Weights of a small transformer language model.
Size: 16 layers, width 768, 12 heads of 64 (3 for keys and values), MLP 2560 SwiGLU, vocabulary 25734, 158M parameters.
Architecture: no biases in attention or MLP, untied embeddings, normalized queries and keys.
Training: a variant of Adam for these matrices, 1088M tokens.
Each number is 500 + 40 x the weight over its row's rms, rounded and kept within 0 to 999. Layers, rows and columns count from 0. Numbers have three digits each. The size before them is the row's rms in percent of the matrix's.

# layer 11 attention value, 192x768, rms 0.0261, rows 167-191, columns 192-287
107:397466508517478563501431537471518487527509556485489455558471459494620469470511538566466452532506444427481527537478490552495478451459528442490500511532525433534528416501490492482488410478513499445558512469423545483461538463457477456548515458472499473576533489554529517521503592549481469485
110:480491490425496510445587444555531384525493546514551534521443542445520534444513513469460489438507495510505523532528441491525494510546478485506528560493500475465484580560534526526480480472477562467491561505528543430501492538536502481490549482567465527497468541501527504474414435514555481486
108:532523497517499543560465456504597493461528523548468513535492461454517594485432495557500506546479481569463511517485454426467512494566500496584542413492486503470528437476477524486469474430513490420516541535444454532416490549511486530501543480420493495478495508519530475433478531534568559593
108:480539496457522535530503599504498477536502553492570527528560562498475511498485452576472514534490573466535578518482530479502464500461502466535461443522522498544528431535540455535439495542494528473524548430512538438536467551532454576508566529461554426470440440569535518522535482572470540419
102:525604529512493463462553523432528557401509524544528468580541478526444445508489496540477503447453485553559505423578487483568522522499568491516545500400429505471547426451525539459516468509482491445512500561433508510431432565539496525545569452472474443537585512463417541520498512463537509566
113:542487544518552455486473529477524502565423487535492545535545568508462533486513504525482502476547494574436551530499522591474582496460511459489518558489459523468463496545434540444492427493516530469450532499502548480496460529472513558472509507518555438524525576527532501481487482471543396500
113:547474550450483467490574516482549527500485545492513495423568514493496489567445540463452492516487444494491520562458555553475524427442504508512495457457522484553531571597481548548485504512542581543524538432516494474502491526479494531526470521532468500444504441481510473502498442507489472480
110:537510517464481444502544473481454510471554469487435545471447500463515479559516474434542545543478524449541582553518553474512530449519502536519430511475544458543461517444483543498539520451561514494500546491531566555479458516477528549490467475536490389506481513463437496449559520516454529493
105:486497493456509518524470577534535541466503511567551540568506485538543517458456410442411457457444504475497574486482559561450520467489500498516495466528448493538570557488514508462444470474495554482477501558465430468522446574507490504568532489470490501449512499513523484487534512547514502523
098:436474514495451442432459491491530425488493473515556585521477530589471509502537480493525480465490462449411488601536484460477494477559453484507522485487499406447513573473518531493447539548558502473431506550419517590552434436440490474540453425579487536501558485574511497500476499487469485516
102:579513443485514457479499482551516486463556482511385477428463522455615542406486516496517484594536527497462545467526593536476488500486477497484566507553531496502551420488546493520511452406521564501435419464383501439513535458561490495491436513455517479455544432467529535478477490507444454500
104:523430537468510452503470490512465536486524499483501467481484500505464550526464550472561535537569576508489407529425442478468415510498429550547569482488511503538466536511469522460521508453544487534519478536481393504436534575497418479534541483553509534497513497508489508525518528487525515453
105:524496512423519550511572501490523504530533517517455491507532536439548587505434539495467481513477407461504502522500463490585500440493519501512489488473525511510471466521560533483511468518467509445521515447484514494444454443545474487503492531538468519517553539487506491543501507456482429497
105:493508488571463506532465512479475472485508507552472477473550563543518562473494531448437522513538516537473463494514514494505490450527476460435482526475497460476500553576510482542463511502568508477554503471494505544552548542470555497548513562515457519462476529563481486537561504505562539508
112:536507485520483532518469517556438497466522456451596448451490488494452489493454463415497502501479537458500488442488519563542489522550564479498504487464520533513535406482511512446507471481522467435531535516436478447560590495448484499560533497478487437478501510479492457428524489477521495521
114:582464458420560528517443493578539510521459406541540491422459468485572474531513509513497485515512454490485495456481479501448443479600382495539538452544496498461507435537555570501616499479506482416490503558536512387490487556489542511491596521545532545462544441514529571488494566618448468451
103:539485501436507541588485489485562512479509522508535463462503504400473546483477491460462507526543476449493479499475467463496573491482471461495626516534417452490532430516474481441464424492546492442535486472510544443569508549509517504522487547514440563499581455557504488528484497514465487539
108:573475514479556505522506544488542528529527543483532468484495397405512482463542503535543465573375508467476491512530512563522431507504470486512558524501555520465522460513516429510545403495529486520521474476566522439536516472492487511529506594478477569463477465468492509503557434484471533540
107:499537452485543369546506489450522512487508516524588430541475498424518474486501459500474582543459566467526536522521537523453509506556523565483457452509413499442514402469506499481448557463436508401508467472509610510586534566527459434474450532508559575451467456504450542508466538438537519497
105:543587525521539425494522495439541521457479525481540469503568463456523536451473546429517458529479531498438537470515490475532424484494540450509497508504430477503558482514512496507488483431495558449505532435461546552464474572515526422414581529547550494489433472513533543483463477464501481509
110:596510456516550518558537505428548492451484596514554583531590435484535560458435525496510483461438496529485474545533533447499506498544440455484418501525471496456581446456494468492534456460575466448526500482550445476497487522532532535502480614513440450476558405507417452499552439486484509466
114:421527460472466504480556530515505480506534524485350514525498497503530510463498483458499557462505435482454533529497512479513493494440547431448506507541487482472523470516501501529534477484505512492438438522456445526519505416421532467507513450446481495454486458504508516489528566450511431531
109:497496527524503501463450502501532508515486528509516497555528482538494525479417509475417547463470545433535516511518526466433463459561515456548439519414455505481516532509554465542482459509436491468536504539484547442506438513511547556485565520569470399526536491552504497523510572494503567513
108:464486506561442478467509583458374482512503528499417477515535481515482534508525541470511460483513574538517566497526480466535514497496534471460530424477468593445513545486453463481479468459540516472488420511411518486475511512496560461469536505415444458558534554493512439515484582525446567508
112:550503486523450490528555441449494539444496460499443546461528583423465378522456520584595514489492514501516493494483505407516551481459518530532503411451509523508490488490476470522536506531523466524483476510444432555455469520542480434469446493462500509449471423475527509485509570505449474473
# layer 11 attention output (transposed), 768x768, rms 0.0254, rows 551-575,615-639,679-703,743-767, columns 192-287
091:478538456449492481491562514499464455484482474538494566466489517433492532585464552506462476448457534506414525502499480493410555583537532514516478481516471548517513493491510513496438487514463503457519519609495401481443435505522538462559508515512532533449513486415497476523544493453464480573
100:555493569477519482529512415476508542496480512431460421497527491512518479478500514506524463507589508537550536480467509521504535519483523466453496490533448438512472428458495483512466532487532540491546522519613528518494552492455546533483487488507469547487474486493552410413559462516532485529
090:394485566528551506486502489419439551438524434542477416502538546586471575545453459484493451487517484559506489554560513490557446500491529405530470526543547512521521496497418499575483529470547549568486509511560445522488541507473579453501495483514550487516477514456457492438549500507550538516
093:447547542449516536518473523495530467574492481520526482497516537485505458537508506592448510520493555519501495495566558502550484510458483386536439523511485484557488507518467474525542446500460509451487498532517501484456502481549504443530504543540480539456551543493439462498526488402573495523
094:518518543490527482550555608434524434508469412549469517460425510493527509523502493531457544477538452446508501476407462484545493505459467549466527577569469557482525486500545454544490434480530461572526489484510456497484530548431525532512546490426535529476501456467471442464556455500474484536
094:540454474511426500516391427520538493456464464532479474500511483447496495445470493475485526457523503494516484499552487521474511476483626501389492461470540508516452521540568472441519474476508529498434530539506520518482557501620529541548488511471466468463490508532569462574522612500538509467
093:505486499395476540494457530529550559462507463530521472412496491503459544454532428473431523507477536507464506459503515501478461493513510403582446520537516482545507486424450449516505541487564407506543456489504474531495523467468480507473552518500495514504513451517516539485489500600520524485
098:532508566463494558552424460520535541449460464421561482452656558502501501428614462512569482462555516494523445487487547518574545499503424440507503525456448520447537463493550446523571525550491429540472424551555570472534545459440483477489533497486454490532518567527522425530550532504493501425
095:403531495521527511476537510447478513506468476475510453516489555600474527468455540568458509499477516463500523516463480451576534474485472464527534495500484413496450452538410506487437514501502538518556514503483488538487514515588531528521472508532533597529495508489511449545483459416475475463
103:528497486560496523504588476526452485464526510526523493503484449461486450510502510460412489504507449521494483505508421515492556525546501573452468499537514541475531510532558486385563509564494501473490522487542449499529532477589476505487525536527451485537514547488465482533481521511460473477
091:551519413469538541521454571448534586481528480486443499508523575472564436467499445510487491478525458507581495455469499517587529512494469455492479465545517586463525495540575516500552454455448455501534453524504549485447519537541484533486505496493491550531471495476444454573522500493465426424
090:427524521527459509464566580492444475537472476594473513586469577455493479608454520558460487510433492479463612465508489417449475532508563523528459484479494449521471484503474500472447516562562537434495538527425430477472480520518567544536471527504568532458487517531508479475481510507472482520
108:531508541476498483566484499496561555467508457526545520530540536491542541477503461518578438459493525522489430597495471562505507474417491384476516531511513460551417446463493510478448518454478464503546476530479509469488498520459472533516453484516419462498456467480487457432580553548537515489
095:537462477519520538450564519496460550457464472540514552447483513492533538515563524579488572510432423478492508469536455521495517546569543510493499509538533527498546514501538456518557528544398493440514502446531447554555549508520435407530596457527444497474491582550410513526444472519513483450
100:570520525403537454555519450464434534542491533477468467480492551467476512471477505512504541512449450544469464465527490422416482487497512474469499459522457493494475494517474441480479496485481539428518460523493498469430408539518533523464478529482522459519479486488458470508519518518508452446
102:516461474513545453479578545502459482497521496581489472542436571492558442547427452441467507425544478466489523481486483444479561506449510513536497450542492523501518527488458452464476504549550488473519544503444437532503542548500493547516594523492556524540478447537508432516538596526477486484
086:518436480525474525488534555429487569524521399534452540473428543465527479558463478519500539455480568548482569515545521544505517517522536473488423510513544524483490527533508508479522471445508531535484543485567456541543529488497559433560594502511574525495468489498393431499516533444518501527
096:515479534486545466502498484414482515495507522536497518476485492485517477488396430512502604481541501470526598483494539411446553481507528542472481476507459495532500529505541442493384512477562539489502479488473479515451496560476504497519552534481544482440512495474520459503545493510541486539
104:445492433610570530446451485490496472577491486451500524530459504504486433535453501514432492487514521483499513430524472433515538524475551562451577558513500497517512511542465493475487511492498520467489545435443525497547584560557495537511543527513533525520547529531455513545422449550500464508
087:426522442492519482457485522494524510497475524515501480501468470472507452554514449560412513521540488523464480512491472525522546501436498429484533517582472494545476463506533496509511486503550518587577513459526475532468561539611513574447532520408499524464542532510425468563527446499478470442
104:528530498572590464500560562423502476468534532499521550539459520486515508486492409513487568524549461490496482544527557484578424500428509605459511584492459537489530561516549542492502485526530501508494495500515509533544533527447487524541524503482517505546475447553450489527447503491539547532
099:492525589444458561517520472506514543416573456500527492463505478468538507497473539513478449565549487543548459504517487558539561540488490576494505486541562428486494525446502504485489417517535514434522532490515519445481521485487496506465495497554448468464454531489534479509479577511556481503
105:538459491440529467466485444511522547538448505373488476492603469474495559482572500479621439496472539494493475570504492558520487487530431392477512523525502507481473446510483481485473487526495543509486529453539482474506559471438412487459480432549433462460504562493554600453551500517451480466
098:485501546541467516539490504493545469452551443566537513474534610459462495549575496508522547455494480497478464558515562523524511567542521487493457472446548464484507511527566560485530466450431509472471463511474468516497449513476539502439486492499486424482533536499484493528509444523497529489
101:458526436545499533461493565468474478554505509574532527561506573488528503516546543535470490490534558453493457480529491533565455509546557516499510520434468528498529559520481497505523458543545442504425525468507491550491524499476507510544527482519527554560521511523496566532480424462498525437
097:509506519505474477521525482424479397495497513501524576456442495402485468486481508452499505484442514446446486519496485468463477448489520504513469527500539503454525478470547501473446452530469513454565492528502401496417481525440505456558495455517484520441511486478499468448555506532544513473
100:494576512367511475510492418482525535465424540491476503491569499535497548484467490495559478513534550582591523449463468572517560480493487453498487505505499441505516478470500478487462510502569551559483519477573538444505523461517537521543523486524467519487517476482500529476463503461466518525
104:429474556522515551533458489522504501477505394494498526544508567494437522514430469544536516539445450572498493498499479490521396534512551495550501479487508548545551493458438525566493488608477523479409562568522513548533523558562478504553511491522536501480464527479520525492486493539489636539
102:507513516463448516497524514530449502506457514539541499488463551448470470519491495477484507522465499507467579541537484400397519524440479466523468483442418463535462547568515391522480422508525575475509507482549434493464475495519503482516521517537439541552502508572487460529500443456588441445
102:591508494534534519556550607530507454445455439553472481459481470490473457567514540464494504490462511503480487505522506518545541528498493540434488581493502563522542513487619464564477411462513440501504457538492438435511484520480517468544516500460442500517514455513444518502528482471465500484
106:473504583565501535518444542484537473500534488507436413486494504495497545497492512557519468503499476549521582470490505550497476542465565434427540479509447462545433510494480504499479506480544578513485564477507594493490532533556513579519495531502548454529469460528520509506542549524471497493
112:496471493451507546480475475448475556523455556489519497447463535443450467587514518377430512500444518471480434507462430499493477455515500462528484487484479498520494521482510496527547511432460464577487510449480463531558521488452519501517560511512412524515463559514529512573498439564504503471
103:549479481433494519517517518532512583459517472520524469505593509489447494516515493456457532541472523511515497535460550517494545571499475541559477521500458524493493481444477516551509461430567448481483427507551589460521488520430535494545543510535471490515487549502518408507524563462492517476
104:417532496480448545482479536456488467474510480505459477483451509457488491520437475615469537473431511562500493501475442546476497528522546462516498385496408414476570508510468458526416474651471571471550545468521494523492513490587614513563485543490555535551520513450492513535432477422478592457
092:513505544542512526548611503463488421522531491542537552451484521476507497487483449514488535503544465543472462468453486529566595556512547464497566548568533497494580480490556505410582450584452445419492454476487532525483539533584470506521503517425477473466495557475490432527514460519445510488
097:497437465476477456505486506428493517558507450540520506521543561489502432445498443471536547532435442525462528496361521460507570422509485447570507524568540520475449480568572544526516464486496489478507442515436464525476540569477449467460511429485471524519480497471544418523558486520452424428
098:516508505485453542458518530604478556528490510467486564557444551467470477522489471522462492487469530474435531471557538445484467499501539547440500492431481515452455517516381530509526499578561505503575488525466429507445471500463480594475517489505601531525547567512514487488445521466549484546
109:549574508495452453576459525461511483510472426513527491510462454484506532491501498493545466505418484510553491559545487543550520439516506413578452477473555556537470520477561531518418503484489543476532537489427440454466564513474538434529428439478384500458534476474492462456534508520474458475
099:541448524588608493463579506438451584429457522497500589426522519559492562550508495559489543466493423478503495470530449542482513521550463559423471612551476485444497488509547499502543509556454451460544511440513485553530614441412475464513551460503503563492523565551488510510461509505534424443
106:554525554477546516523534494468457561521461488477496513510490515488514494481506528526571514511474412524447546506531531435497516451527541538474518484452494527501411497482441417523512528516495525489548410592476484499478429462470486526524458433539536474474486463486466509544510513468559472475
103:421557556535550531475520549499488474502479492572544438465510510469550534579414493531471522505539455514605473492464487473480512465492551470596464443563459545513531508492512478488529515569473535464505538506474519467447498511543520481504560469416561482451473548395507478467520561532460559465
095:542499606526474538475565509415469498489476474524521499472442539411474428546480485574517515553510518530580547440486474513511467469496455490555434494491513466462483513540535428494495518485597540499419540486554418569484546488481521431545505507490478531559511529462493475472529540479477465505
103:455456510506542481497501482488514552484478541507523521521502467472541461414472564463558538483508528504469637516467536482526473437551474492492410483485512510526460541457482436489436534553543515538463465459504462447498511485491533566518525541542542453495477447442512538474533502414484526558
111:446479381527516537543486486445479525525473486455538527548464560461533465543489483558434483474514455486461537469419462452480445491466515550470482505504417455469474508526497502467549480534499544515491514444502538546484524598487472496502547516493478565522533523528494493533441453549539423509
103:541499459445435487502521465462472485494465519480529539517480554461501482553511506429416540502511464489418524501448518513485479496484503428501487476566468504545470480472551542497589480503469514518555504499532577522485486538533554497492535552475479506502500488535564489594511389434504478442
104:546507491491569449511541568534506462524561504469547547486534546511486502438522509490506603490534511480488459578501589507550398471520498533550432565464563497535551521475557575512489481546502444500450482470519521560557478507480489484572468552464505475510447465508537544485502512479459579533
103:504499490449432509523536494577539439445474495458478445441521456387604529440484486446508447516491471567533519510548506507501523488444483457540529405543570495522511538420553538576533455554538528480528559456523457469487484487488489477467560474499556457526480490516484500531507607526561537482
102:537487488542578483493498501503481466470465491444462486503527487516544537545549549510596462503460487470598430512518449589460513500579490465488510512489482523487504483548612468468441491404452524516439521490473491441466532473495461447482509501507446475443552540486505555501496491554425515440
100:501535532548502468521468479544485479426472531482462429464501522494555488495568515475531461466531488489527483514484510495450494542492435433501437458509509450517453528465471553462495478433498534484490529521505502441517476492421494524484479532451493409493552543512502496492458478493513545496
109:551459424458465525520561558602478526485525441487520448532505597496455554472584484605515494488506466482466524464479555499513479487499559449463564578524452538497552477516457487550469492431560405440514456497545458545490553500440431475444508473487514522599495433533526450470560516465422466469
124:487512524422498530537482468448505434465415504508488495464459519451534512536481496479532455530467500467453464474477454498439528469483518517548468544457490505440547488465512536481479465479461439443513489535467552513465444534462498473519509479480451526456500440510515461490574533522467481536
113:470552495462520483525483434559487549479550475528431576495548430529478445545489487454522478492529538572542554493452489546543563481496497478445430487523478457515467489452508446460466540517564529493469582476624523461539489524544526495507525479494456537493500552519535507453456463551553518494
119:408444543513482538498432538464564499456536453474463438512489525597421510537519494495494430511536503588572479456552504482504446528519525513633482478518517525490574512456443537598507489503552482499476541526512478523521487533485455463548502449510537466504503547488525487475482608527461595531
116:482572572479528530511503479555457483556516488468449543491481534502478515536491491539388479549452505461447473556499495464439511543479507418524488490512491493549480510562514502553416523553537502497496492443529501500462438482548545577465526502505496501471587517552542497485559413536511539471
095:552489527550529518500552575483494450497439466492432478478481501541500486611529515526436518441481499481495450562548471517511542574462485508395508529486475502577551520460580461582496452446481501479480504537548477468463569525543504443517487497448455506518499518530478491470509488443471517440
124:499485580528526491547436513509497549523527488508487422502509459476501516446484503508500468489509452527468496462534480505525466457476589482472504526504467496510467521490507509423437522455518561519503518512517503536445522511515477552519440515499552473510526409500501546534522591476523465496
115:484507556535503564522500601478504495542502526489525484499505499448499508591524508441400452522454516479404396467452457526470466516571468433552480516503495494515479502519458511522446525532501470533541466465500440555501493464456529589456551520514528535546472506474550578466519370543476531482
109:567483565473509513559471453572485596522500480488545429536538495423454475495527476453420454458496526485503421511442518427472469539499490527517519542535468474503519487488489542561474521532547411507507400498503513541485539559459413496487469481486528515583488511506481372532526491495489543453
102:426518500550390522500504544523513509452544486462491429493506499512456537496495506563418464469463512468443496529446542481488480520502505467538550483468454457480497472558452482579435484506523544479577502510548449533477481510516589507533499484503503537543536553506518520443495471513496537412
100:523440520562506515527541533502466498456491463559518509422512533467489518427519520461421531518510502559525481505502481519579546544484488500508576547523512514457560518473527507464506492546508495423453474539504494446506515546558464471521521501462437519505451445566486490565556520464472448479
106:536430475439458494505480558471516500485485518508549419487501562441542459428503494521544524556525475514485488501482556453472516434526503423546488534510521520486504449524514547526534478464473486469528405537441515430476464502460513529479501511502496519536442429487481425527521480459501434430
099:517495608456494509467487505603458471493428483516442498522496482551489490635539449529480490468483507442477518513492495469519474527515522458523439467436533497446490496497520501494618537600586473504516465484513470494493499526499478540476533499466501482479568592500496493472455570568509515444
095:519574441497503512586446522432568577478507487510474455539460506484521476552452465542540484495465464568516477527504471545444540452442494461501459490517493559498501531469564562545470564450475515503552543500437511512487496592496430445478391480474481507488522464484475441437528520526465457479
109:556435509537500492471607470448431543439445537487515602486505517556472549479442517604471572442487446493514524493522480564477470520529478581442457540531512516422473507493506425494457484549488535509506515445528487503535520450465539499515507480531519495450498529497484518500434529502520462473
116:502479561502494527532475458480496502487462521489536438513460460451496483465559500545585438527469410451452556480540529453443526492492561498439524465486464487438452450451517445467518568544443524559530464573503465503501472513413483520544443489509464491459539519507421540497491489494503426506
122:523500552516578490477457503598480530506475510569536462418546514502581559504451511519497532478495455492572459474498471451477517523537465410528512515510433535534532555503541529475504484554527494426528519535490436474477521529463471500527575479423494556504505473447444515482562594463482541412
110:536481628541527536503518523469509525516491442573489446476529457461522503507462496542544601523493475539505525496521468491550455462520453470509419510491485497456522478528472477431456484488563526467470464463552502474463476451476556483502520503458485549490468410469495514457560523455463419494
109:486463567522529523481473475505510518509525543539472484487514462461528515323453564479581599501495540426462566488502488499524520454553516486434454560453483469539492514465491483445514526535504501509469533448506479504522499527565498548535513510559501507487489489490473574529528506466512537539
106:502471416579501587484499509471479473499436477448462542514517542500504510522476473559508470478486474464509540495420507424391438537504519522489521522486429507539461453511468475468516490519516540502458520430526532536479543549502474520536482508564467548529607527495511511516442539552475493525
109:466506443475431472489498474450488564493431536478529527516496510472461529566531540488404527490516491461397451560441513546436467541507561443476466455571457527585470504494549570484548502430474483528503493536505551536518506546510493485505505515520508487503502540472568476516515507503543502437
110:537540550593541477478500528561509514519622532453551519478544515518486544448571516529501606462476515493541410535529571486498422509525498480535485582435529504554523509519518563542535458527507480486422548431580481530602519492449492520558575507483478513519470563527499567472500456505513591529
117:496498406375462535496510544548517456476533529497493471485429498465558421497533480452502480546493461549494492506558510507568568464424493508574489430507591449519535543441560489584517485495548497485534555455469466443459454493511518469445506447499511460521469528541503482531483566598485498460
116:494455474473584505458479535481529506507508511435472466486480499508532512513539448542578470536490486475574496497495446527509535509524386444463494434524433492440429473519558410472411478522485553478455538538507492476468544470480473508537482505516519511471559573542566557499478528517408526494
110:467577495486456472508504505477508495461562505461494520541476511422450471553473451456513486450497532488526474519543497542489518510502477512517447410494577518543460586485443505483534480431492498476445529537490476461488444515439551479501460499478453458439482589464508511496437498562457565511
108:518529391478409498451557500539502525535527499455467421490551555565518478492559527530478431491515483468507520520520528440501450467524564451502554536496488528538547503502503498655543515458557407485516500475479513551486508438445461497499500440533457511526497423504520494504545529450501526479
109:455496471446477503551513515462512420462426468452525519475464494438511458520482515482574468562510511456447460496474534521469483462530529546448465564428499509515553503430494460494538455498478481466550473592525546527425418543439519521486433507505464539479526472428496493506555509550512528501
111:452522541494489449513501443536520514469526526492494573546499480551465495430433543429523519498497513543542485487441431521579558457503448470484497450520521475512458470467502475496510500550488559583473521481505503430537517554516482456531536504551467487482555519577479499530471503550497568466
103:455522546518480502524461524487566574482488427487535471530470529555419544529438505459489464536475461512568495520499501477502469485553537497571587456512521554536580538425481499504518500528480525501416538557436477530493499532536469457487522491570534548419519506491519543485448513543418626550
105:458531576524544513523527466527437463510479559466455559414494498478479482529532515531478489568505503473515481561492475397489541550511489452498479490479473553510527546595482481540483526542547522431488549438573473470535398494567506561458540526484488522494559513481522535511540446485540466443
117:512526517541507496525478535564491483517428444498449463529520437527477434618531594410537466526518526516542492586526481573552487524537486477467514496469501570528477494488563487541545461539435522423467562583497440453506527514498473506535525483505496467471486463526472582481537538462530569535
111:495508543556588427506471526528553550487550523547427473486486518475491520461487519532515489523542447578528586499532436533467433529420577471372514465516422578513456492499523486483462455463533551455471540494540588527489509513541501566489511475544512472514557452498527514525555576454532480504
118:500560564477505549502532439429493516521495500429576448461527498414473479595494531502417481567496447508459443550459461510497546475572473432555499510484482494465475500579454536490522549477531458521491518451466443531528473490482589577485510537512489499489463462496544550465512421569440551505
117:540534519448539506546477453504481595491520514477464439497569514422436490529469431422479461489523500502528536529490542455475480562541515543553463554489449520462503519496386580517533528442600467474469424455531534522520502515404498518536560535516536491520446446490521489475569499507479524507
110:375517571481418501465489502482473463441498420458525503497497422476444556497508466557493413515470505506493474532501460566551508537499471474456542422480458526528534504535428505519436495562449530489504512494528490494544492500579569539532489493483518561460552507509484558536523477482471581451
094:460517486495506444540526543513485458443476440532564553552526496502528519420485502513463512538549501575445501438505475535618567546503528451446502534529507468496566510508543463474488525468509512538491431574418564493494518525601477499515454511419479460471520499533473475522483503521491530531
108:531516438460464517544497512547472447485484480519545483510577538499506511459470511515604558526482501541413484466466539540528518428528477432505473563549555488493473465498543534548548455463520451535575387566424533505488514478485492484452489463456497521517430428529502486521475491519462431502
120:479526493445477505482470489581519501461531519504493560522489485528493503496524420498507439517464577438469406461517512434497435544515477534593561520478508490460496507529482487506573471478578471530509435571478410464507485511425474523480514499550558518540528576500496478501464509506536475534
110:522537463517434500572468480438522500515388427572568436533493517493496481615521542594484498518431441502459521515449533529514597448501505511526430487429583558521481564459488477534520527498464533572538483456447448513473504533524482416530460489442418556462529485450443466488505488518433476409
109:488468421560534488512486476387494520425402474480456593440507493580487549559484479562463510495525435460549523531536515519477552495502497540383417594488473499449508529546517477532479544557499478456512535413522587526507584464479538547526450452510517506495530544517470479490496508531549414453
114:500538494484477520508481471481502488491485489524569546474502484494476497494524452501548471496479475446431523502544546505550529514487546524537505502476528493540514482459472430515574525455484526519557432524495449486492491482441504517482462466482517497518534551511454506493517437481461435561
110:461481590500547500497495543513499470521451461559577455460544527446596591526447483514473544511488430460570470476489483464473515496533490438514508501499453531509511491453533481480574448549498507479534463555502596505460463499539483480503574510455468526479565496442538495493515547497485575448
108:551454516499526488527551527476544523480500559608508426474473480424497455482460499559541535573473443486470540473484478474531486452516405447509433482457438533430464458487544448438420468535533528491473519490475544496488529508441509483479490535502458533537500501459522509480517528455461397508
115:498426549518499550508463486521561537527505527538497521492491512472550518429486601453597537503415435438407536489459549521563465431524483433509479519429558507496471513481506450498499465591476560477484529461471476487471493520470468536531518516576465505522487530460544580493490502469448536517
114:482435466503505524481425487515504464483521498468458487519479570502491508505479477480499507434472469489510577495462491458439468536503529527546530461516423499460469457492538512488497499532503509466452537497517568514494514542508434518497519491618524509497578553521533533527504555484490429535
111:474541469498452435502497411489519536440458482514460462532519468464459502590526507437531520500531494523498540520414451563495454551542523430518505434541469520513432531479502492500518488464466497491450548520495585522484413535515470492470568531544540448450526489523574538525559490392552536466
113:543531540522560450501523510564515516534529526458506502484595470482515572564583570523500554474458526496567496535522542542524430520536461480487417490396537524532466542509516497511527466508448562514488546459538498565589439453533476482575476503413447504497433525510564532466464510477487582504
116:477477424438455523498515537537485445473516497496492449472437509444527475396508522482519477516479460532505507523490526554486516449451514479475524453517571513543496487435533497555516487602518513458512584547495427491477455514458507509440518476491503441507510504529484510547548570521477510472
105:487455490537578501485449498448509458481499509425512415526453425544465513511529555499521499492490495467502471490459473487452555523553464472495443445482470491506467513559568455431409466598443555527468491503458447501525513480475543507551480481560521509430523567523498508490511514544480573478
105:406538444549532447473437472467452477511470487517450507481474431434514474565560531475516434475494521446582443535505484486461459460490485462470437457491519558479501576535482511479506573478495520441485578482479507493507469519457503458515483508467486480451482587469518500509508508555502538452
118:593499405462476528480537491549526565534568520528476460490551581536426522431525457581434466501482422514496506482504516453434470450492538475555577567555451509520523479473482519537459534449574456512529514471574413536522562479499477482459510464508500507543426393519549491497541557454502486475
# layer 11 MLP gate, 2560x768, rms 0.0293, rows 0-6, columns 192-287
094:481503532512523508476521491491462546556479576465484512511545454548479516464514526485582501465477564498505458455530508535498531482542426528455488522514562504495476519480501478473534432512460377553497497512549448477542530473441563505453480505473466472484450489557506534431462490522468419595
105:552499481494503469456561518532601485495486499441526547416401492528509536461505492537447539484492523516465474550480487474560543483501454485561466488536483483452415512548481537480482547548474598494545490499517457513579470453504502518486535525531497574529554409447527546511494470486587448527
093:483461485491510529492497520462561499530523428463485470490508499551521483461467576446450514485528433419490488546555470456478482490495481473564578552463559456616459487468463528467451518456576507515541430563480461410464549508496540505482526434500535467467541583501433538518554479444585488512
103:536438514570523547554478535439438491450479480518456550468544559451511511499526458474547509505506465527454485505472531573473480500467556491407455522545554506537510498496550512532488465530467497554622492546510462520516427468487480524524418489438498497572517474512550510576500598531524425498
098:474454463480534471485520510499510465505516478547484396476511507441500522524497480510516494556470516503482462489481477512477559504541492487486487514515498504547531526471526505493569515506477501487542497429447528436508512543517508480589494500518510520567474470467501488459554475523536579481
102:534512492532531519557572456460460546507512473482488510508462502529416509484520512516496480488501400486491493515429498501524444435516523500469505527443493585449502531532530383449454562553533498372475436569504489500555506475502500524510524519528538504490474498486524463555486484529466507445
101:503483555448488491542502501540507461515511510433465461521538506527517518477524498467478466438475503568470552556535508424467573498452536496535505549483523466508507405468502535576511482523521592427513508543469498506509537504500462508566472508516475523470513503465494476533508483511489508501
# layer 11 MLP up, 2560x768, rms 0.0287, rows 0-6, columns 192-287
094:453515434555502470481502359521515547512463527463492505447514570538488510486556537491459548578493510430466514479479577450547527497491488490521530491532498502466497550492474411491473481523461504503535459456517544558537531440573505405571440561419510543490522472466593459477487481469445507501
102:471466560475531475405472487484440530490452552476546464514433489516497510501538587464499484483488509490521588500538489505544653500516459523602507501443497464502474480488473443476509504464476559508504508522476444479544482539464482481481519459533481512551444530465511457481512531372503507548
094:512485500521571508474542561501551560433499538500527478510485493534507595529499441433566449461562508544487483406474526482530545475467562508503450537543528611504493519475535499533484470429517523574476512503458513483489450536493423631538453527544461553467532517499573548543483595489505509510
104:442565519506475479491516471454555457484444501464555463454499552560428576416412521575451532502522465587493521541464512502515537547526489524540437503539506478483515553514483489542463526514449569476491466503433484494440575470545409555449477429568505406482488515493451424532531542483513460474
099:463504538494500529457505467501595458502500450526501503514523520508533536481501502509519426459467573595508523441486513506447545419455556481408530462521516528472539545499580470535506504486570413516550572464496485448546470491465478553458493443539571489498442468477434470524460613514423448569
099:517477546528562408502511530462486492523447458509544474486521536500526508471562537482535575543473492513448534583463533506550526548519447522546455517529426542440475583472482498516460477499522550433456483494442441535514517498478508585517480540479473582466474479476473529531506547412443523498
099:512496566484464581466516537435508454441528457537483577496565566476562483558508509502490488470467477460469417489440521454543418480501468478510576564478593572444544460456523546462508430503531478479535471487510524511495457489460507516488546539437524474527513484516474472466547509526445445464
# layer 11 MLP down (transposed), 2560x768, rms 0.027, rows 0-5, columns 192-287
096:556441590555500458535505550501448470584493538486526438516500500443455515532397461407513471511502502508504510507544432560500494511472480528462508527501449557463505500505491568552512525476499581474452498524509448453548462544452469494479556507461402524518403479474518424500459521529492500495
103:486419469592405546530536501463417440504524486516450567556491496589481434473572472507538473491482544490506464469508524457524548524499444532532488590551538519469498561463482487534546457550441504435500450527479488453500475517441531531510443578427499516524514506537528497454451527504488517530
094:468526557496436524465465436464506497512552464471519545449535467528480447472516621452442525512476462457487503507575454567464463472477481494554599513431501477531552539489486418484498510499563522482503412547519479504518537532466521346476462443492529543481459515559455477478568448447441537450
105:495506495558516465476504572473554528506502539517535486521448536488489457494556481480435491481460497509460465559434464475489499460488579560512464528514558508497517458461545487525418515465531544493513494483483409501500507520564473532504532505537533528498417458452497477520432589507505511441
100:502473453538452478518503545523490550461538474481487576495538424533472502532528487428525601484476498520473559481472473472491482505450500539489462528490487567442444502521488560484488516523565492485487581495476539543495447491508440546453477480422539497493536531521488492481443537469518504453
100:497505473536542430520595479475525554514437471506446555500493485489507522485448555497486525391517538471580537503522490413529548487474545551525562510554496459398514536484505477515463519484534510452468485515518426561446545500522466470487570494560591533552484560496539493522503479491483497439